Each number is 128 + 24 x the weight over the matrix's rms, rounded and kept within 0 to 255. Layers, rows and columns count from 0. Numbers have three digits each.

# q: layer 4 attention query, 128x96, rms 0.174, rows 0-21,64-84, columns 0-95
# k: layer 4 attention key, 64x96, rms 0.157, rows 0-20, columns 0-95
q0:155138121131132076122127126159119125098143143126157166124119122127121135119157166095137148154135115099150117106128150101126117091105164126137177086164119113143114126171139134147173073121136130133122132120122166127112098143082130119111136095113109117113121128123112135128122106125157127094
q64:172106125119097158161167120129123139100172114128121128126117152102108105139150186128119134142139143139098143099085159114100131089118146129141101111153143098134106122159147142113112130160115162140142130157123147129091097140114128131144111132097096106130130118118101086095145146132149133116
k0:199134127139125140141125113123139118193136117112098160129124138125092109151125163149151103103098110127103143142126131105107100083099144107130117163159141171145131123173145118114146143123121148117113134121130150127143128183139118110109129160126107167092098173110121108114163135122092132075
q1:152088101112177125120081139152117133148134139129143142130129155108165128139119109182163118138103149089142099114124167128120130133102136148136163084129166149124100142127131156109102114089137103124126117112144169061114106087124094172141135173165161103150139096111133120143171126125090096070
q65:151127140117098162141140128089141133121118136129151136106113124110147121148116149165157104123126117108158110117091159089112124129125106134105139114119183119147114105116141144132122102112141154127098093129142163153113130112105120129154139100152143127127123130147126137115168132121118141138
k1:134097116126132146096098187134126142123105169134138141093159131168087142181153160153121140136123099125120085175116147115086104173147142123111124122142124152153111144137149139142109084109123095103104132116111131107141122148113135142119138128081137110065145137127168101135172135143131129135
q2:179096111156139156142088130146099113107147103156120142139140137098140115151134161148118123148081144106111134113128160149086160139132166172150113097151130157132153116107130148109082153110157085099148116141130157118094149105096110162093115188130145123116139107147131126175141084158081113079
q66:149107111131101116145142120133122145126160114126149163157122121106142176155160137191145106114131119131136090111089128115098119132139170125104136134119143145146125129084128138172106092117126094120155141135117130148139136126150115109120164126096165138146114140139114119127112079139099076076
k2:142118140101166125097098120128125155101082145136117131090118134150148116094107139150154143124124105111137120130108179168154127148119119136140161113128136162129090123123141135121146133158132127125116143123083150075099091141123167137147135111143122113068153170117137097141135141131141130115
q3:128094113095141158138152142130120104118168104129147118123134153088129110135127122154128119110151174138083160098112144113081146105145141150095119162120116118129103127119142132125108177134117134141132112144154135097161115105159141144105110130126148100129120128176154134143136136112121133144
q67:161104137105152118131165148141164147100128128125114131112115109106156157168092133146159168098126136110100144151087142118134106105133117125104166117110107124130101139114140125095122153140125147127145108133148139133099150131101156134101128130107143101134107165115131137115093146126140122152
k3:191130111131117134143137100132156154178136124123162165119102136138083108136128155095113130134129083153115140146122114121170108015129112107120129155164152146137135143125113131127123115128101141123085143111132150133111109181109125150122122112163109103097102150097123114156149120129160134104
q4:150093138138126144118151122104162156105088151141113158079094093135113127102164122100145125122106145120109097160106189109114099165169125153172152136114081155090166090150118122154118096130117141126142158128134156149124121172108114115130160130177088106119110149112129104106134170130159120149
q68:126084169137146134135088113143114171115126143102128160151134137136177129124173168196096076080114152106136101146059137119053144117123160159108099130082157157129082161145154150122110124147136096104127138159115143130188097145155130153129138143151141110157118112141082078093131141123094112083
k4:148132161124132130145176153169124089118113138104099109142132122110104139122146157147102130145164100083120104090150097136085134146118137160093116134140133153156089122145145102087127154210113161143127165103095146138099113149082154115149111116073118089095167146131143144126141098132115128154
q5:126169127146094108118168080116144125137122145138135135148102132127107128153153076091132096136129138158133116142117137154131118144164084114151137121138135141122082121135129103167129129164123163089150149100093110142114113166084149147137164147127103096124113124116112105079136122139163099174
q69:122126117099144127135131112103111175116136100119115110130130102132105096128092133135088160134146150129138120134123089157114136137148175147097119151108159115108133122115105107141150128160105178127138093115150146110159107143124169115108117148141124115141151141135145097100108141133147145162
k5:118094108123144141164141147124150074114131135105127114094118120104146140106174140152172159110109109108129160115155114109119101080155115146101104130123109109139131137125109101134136143123143161204119104138131145149127144167135133144111115093126104115137111130127104177142118122130157117131
q6:128111137167145140130123107088149146125144101105094151129115074158120116136108120159141111116114082142147126116151180130136157132145102137166103128139131151109159094138095114091137138183165115120127147089145099109100129159100094163171182101150128135103088107077143153092052163148149157155
q70:112136103128107125122143124143143137129147097116117152136115114123147132123152154122139115124128120120102130125156135102137140130126115109139106097098122131123142157131140150106144132101171112133122141073172106103140145109122094156143156132147156140149123130124097152139115160118104150112
k6:097150129091114110134157142112150147104101165131091119130104145086099133126162133122114147094177135136172105115107121151127113119110148130127130167114103121153113125107092120113128192125140104119151115162140125124162155103133153122111109110131102131149175143157162126131150127151136139135
q7:123083111123118174146124136134096142146148129131085115149155143107134090114126119142134111091094161163096181106121114143119139125119130136121109125159142125127136125109153133118121155102178127109138152118074156111072149120111152129135150134136156111100087134186142135108112138158139078110
q71:119153127135109115101152135142172122104166090090114153120116116124135127146114129118125112153113164124143128101166123089140099108122132159167151120101087121124124124143077137114123142117194134152151154129144138152125109120117138140125167146117117144092111156133116135133120087123137144096
k7:125130191120151070114126143129077115168144114136159137103116141116134125147148161123137119139163079102131119135087149142131145122143119087111143130153116151094108103118072124142104141163102130120110089157118145114125173121129135116105113136106135103159167149120140102129140172118101158110
q8:115098146139153137116128134165089167125128165086144129127149142104152107085090136122098154143122150156146121155156114119155139110096123140142118116100092153137116096114105100155171137080096155146160132160123108087111119112152126148104148113136128136155143137139136116116173099130089132120
q72:122132126138121107096158151101106136160128108103154154141122118166121122113144120069105125139096141158109173109173103131132130127114114121164147092107095110097112123085085074093177171111139106142186144141145142110099141150150145148140114087103127140108135115173130110169097107153108153118
k8:098124132108086115126124136146129134153139123153125097112139110092153136118117148125082164168137059128133161135095137152156128145123130105128115160122121122125094139161137108165106152108113125129103116126130153132157149086119106110096120146157151150112114123117133137125085126141126140137
q9:141097113123102158111116147151140155135121139109146120082129112121153110165146131156121119129129133131146102086122108174176138121111175109101187136146168119148071137115170128169133142100123136139125077117130111125128097120118128125097123156152144131142098111155151149125104082133107127118
q73:165113146114113174164124116116126180128109124158125118113170145153125136110138129182131136123092130109123140100150114129096145113122112123117148129143131139125107112112137117170134116103144156162131079128151095158140115103090147142105099148177132149145098083146130135146138100088139107108
k9:129142124146138172120118115113090142189139158165119109139126143159189102148129116149158163127086105101153142158123097113082146127129118143126118155144109126135160126098177137160131055097099100084121084134132117099135110121121110125057150114156101150124110128155127119146134137116122120119
q10:092096135167112121146118097126068119136126138118153098103130164151127152125143096154121151139104130144106144148181200105073101135122126123180156125124070123116166102092145103095112155129120134080113148083160141165174125146117129174156154194158120110112133115146108087152135119142086059087
q74:135154183117118069105114125136112112138076169165107171112165111125131181124163161193121135114125148137090079100087140079108117149158150088095173129115094147124096144102145107135129110145116110160124149200134137180099121109092113123156135138164142121151130157108111077115107125146107134121
k10:132109113094143142154149136137119127117132115157118127166109117165114097125097124116154108127057110115113162148135160119132158131151093124160103136153202136129074096132172127080076142112130154105129145113091145091137143093126125137106128088120172127122086126150134196146113151108136133146
q11:132130115111119145127148128135104166112148132136121174121112090164142128149146116160086148114115106127109130118121177092110138121126118113151154126139107125111131121141131101148137086217164136123119133120135096173147147124129149087110117124102138138105092154115109088117094162142135133091
q75:159151123104131097149141115148062119110135171169153143115154118085120126141100131125078107132145115162096147166099087109152111108111134130127147105146086108148099100150153132157128135168124136132127170142107154124117090139195157129119099088114143138112149112132110145143094127117135135147
k11:170144156148118108108135095123159136142126113131126174154108144130107172103122153135145139115138125088092139138127124119143136083099168114154107119151153130144133103116130149134154132128110130141132122131118124142133078123126130104099147132129122150126098147106123127137135096149116115102
q12:151078131116125086093097156156118108121098170139125102110171160116146097131079114100105125157117160147145115108164130163170164137093142172138180125104087171118128119102158179141085143078131126131131122105149127113114101096145114138142102180160160130120153124158132108187136092109119124102
q76:117155106128104076177144132141164113104177123109127150109129123130106121135142128128145109138157131137130110099112117115158115132143148121128113149089086152111081123107145130154125153111120126123138131123155138135117131118153131111136112082133161140099171147121108145133159116167090095130
k12:115096141147137135117123144142136160133087108142135091155105161155159133129112152142098180138146120134118151149116123127144079176120103097148150093136148115092113144104105111108171116138128121090111129150108180111090176125110144132113141164140119108117098130128122140163092134129121129099
q13:133100150130095140149162103112150121099132138094084128143071086175101103124123168148091161129181104107162152077094136114138151127112122137129095172148085108132115119160095171130145145111164145152118113106135130170135140164137142127113124100079126146089106126147128191102142158117145110145
q77:111144126087128099107153100121176088136122184144083162125083105107118090122137145143123133083114112142120155142154145117140155134068113086122146133145100086100123161138143096132129139156134124124151143135111079168109136143146135148173103135144124114138152100136086178165104143082113165136
k13:137112109154092144128122119142131153127168115185121088159133180121139157116138179135155073126102127138147149109142115151103127091147146157145096105135145135123111107156145128099132152161097139088109158117107131102178146126133111091144144122125103122123106097121143074132108120117131131091
q14:106093125109129138158123138084122097157125133115162141136165139120129091128133112162148107113144140111127125149107125121144131135155091138145149108129144120169142162130141184128098152126122076137157115128116108123106108115123092151154116149128147127136088104113121118145150117146095099116
q78:125097152111146126120113135077128130133091142156156101104173123099113119158173138131150110168179131109114089114103135067135108134133170144122164154097118153106162135118114141138165073130158134130108139130132103110126104110103124152126115137126125126087114169120157112125156147121136148103
k14:084111137150150109131124132185094133136118155135109140106139124139154178152132116136096101100130132085157136126096155112120132123143140142117172089112187160115142124145153114082095093075117126153114125122096132104123128110142112139138120159100137124142175119121148154141174132155114100134
q15:113139140082086047092142150140149104133064094144160101120156123092090161112125144103088146133107129143128108108120095154165116132146138126134159144125100123128136116154151135200114150118093134110132140176127153132090140140126143140206132126121087130103155131092175118151178130121172167182
q79:127167132096108135104189146076146113101137122105120152180108114133101142091120149134171124111152137145090166103138086176136148133155126141133112117143130117114130070126127115126118138148147143137155139133135104117113131144097126116178065099105111152137143145085124069121120142109155134167
k15:103105157135143183150149118127121121093153123136107135123117120154111077157136130174120141161156125120167143147155089096156106102144085153125162166104112103138097077138119094132128176109152132119089120119092159125091133141160136135137142148111144104130119120151127152084118148130158116092
q16:110119151100156118093108156166144102150109101163157093107148132146122135153128164137105159142143141093125124099085149184123093125130151098113163140108126130169073135120143104133139117096139131140139118090145154090123123130142127087125102143115103121090143133155169124170171125116099159136
q80:129086125130136164152142076148134129137130144148136112143137112115125143119164103122100104090125129173163193109122157145098173130145106132133145148102168152142141132128142109137114140102127110183160123095109139137156104114122141123130101094143138137132095146143131113101077140131127111112
k16:154096128149137196094102104132096133148134111131107161110153107131154105158090144055109172186104100158139129072141143142079125137161120145110150159174155164069142131114157128108139127099129091162147091080074125149121123096100105175141184177142116154140093083124131108119119133128137113126
q17:138140127144115120125126138118127135143156133134114162111118114176121133131139109125135118096125116162094144131131122143122116112111118095149140119163118132141111113150118107121149121075118140101124126088114150111124105123138116113116115139146104149107150143109115109125165144132134127108
q81:152148147176122114157155091101134126146146166162095157156144130156115095156143123112164126083137088170126155112136092126131142089092134112167123103165134160163137127146117103115175116096119160138085138118135109113130113159122152081111131088152085179135129167109115113097141165113128089146
k17:086142144166111147109062122124103121221115139122117125146116157136103106113131109114145071132120115114166133122142118135116107202107160131131111135149139178088122126163114107135145127100153111127114115142111121119132123093133107098121147165123117255109152124140139143113180125111082147104
q18:130102114144128115133112096123161127116162136127146150085118159147136122115115135145138103126133063104164138126109131133138181140130131109111110094164180105190075115120159184123147086132127133109135096131137129118131144109110154136098143111123095127087110183144114117122118132172112110111
q82:121150129123143090134122131124152135120154104117084164097100113133126166112107132159093148158134119166092091132128115107157104146122114152070098121129121114083117133137120139131146153131112136138110194179202140125114142114128128138094167071131173142107121151136116105143129147142095174101
k18:138126140098138109114114159094126142160143149059145088142111152145129157136146151154162119118155108168152125099100116105116088125104154097158132124087071119086113123108165143147187140158151131132134112121138137095112144115130117079125130153155154122140131116131112171137130122149123089131
q19:131137151126125156103157132158105122137140142186161159117114124147187138115144121075179115133128111082143072108100133137122127114145134110153125111131121129154113137173129144126069076156121108143128143153102131148103138143105138122132102125118122131123129138121098134121139091106145107147
q83:092133121154129132074135133153115124125112132093161153084144133104117148111131091105141104146128142107179113154133142138165130104121118133142067149104073121148123172163150145094139102100170155127123091084155130155164144118109131172105119154106115117131085125126142140105154128099127142131
k19:150128141111126102199071130095134126139149121109141125117133129088102138192126160114105151112120135112084138116122149105120108137117151147112173086104161093115141107129100115157112087158149122119123157154124125092141140126130154117108147135143133144149148135120167097159162149121130137087
q20:095144119102112161130128122137117109137116154135109138114110149094120113133150181146147115127154127129111147085112165109099143137102142141134118099143138127138100140147174128090129136157143133137132148160135121111135115107149146104105094111096145136128130142137135130124161106116105159163
q84:114153103129094174105122134111137132132126103115112115099129138140070131142110126130155099109169120112164107133120099111117135119120134096156117120116182137129110111144117135108155168141118141148131122137122160133119117138127134100164115116064122157130138136130141159103144162136119150140
k20:069129129101173091133114135119107141112128133155143139156152128132122140133133138140120095143136135119158109142127129160135112226155130148120106126119142160121123102131107148109115103133186104108124127139106131147110113097116111140126146131171145139124158125119152123121136128136104143128
q21:114119098103108135142152135098128082136146166144162134185147174133103125143105125105176151150181188117110167162126108127116130112109093118067109116116188090127044127162140141091131128142083145126112154148122123116145101128119135119163132096097151131123110138139145144088144105137123117145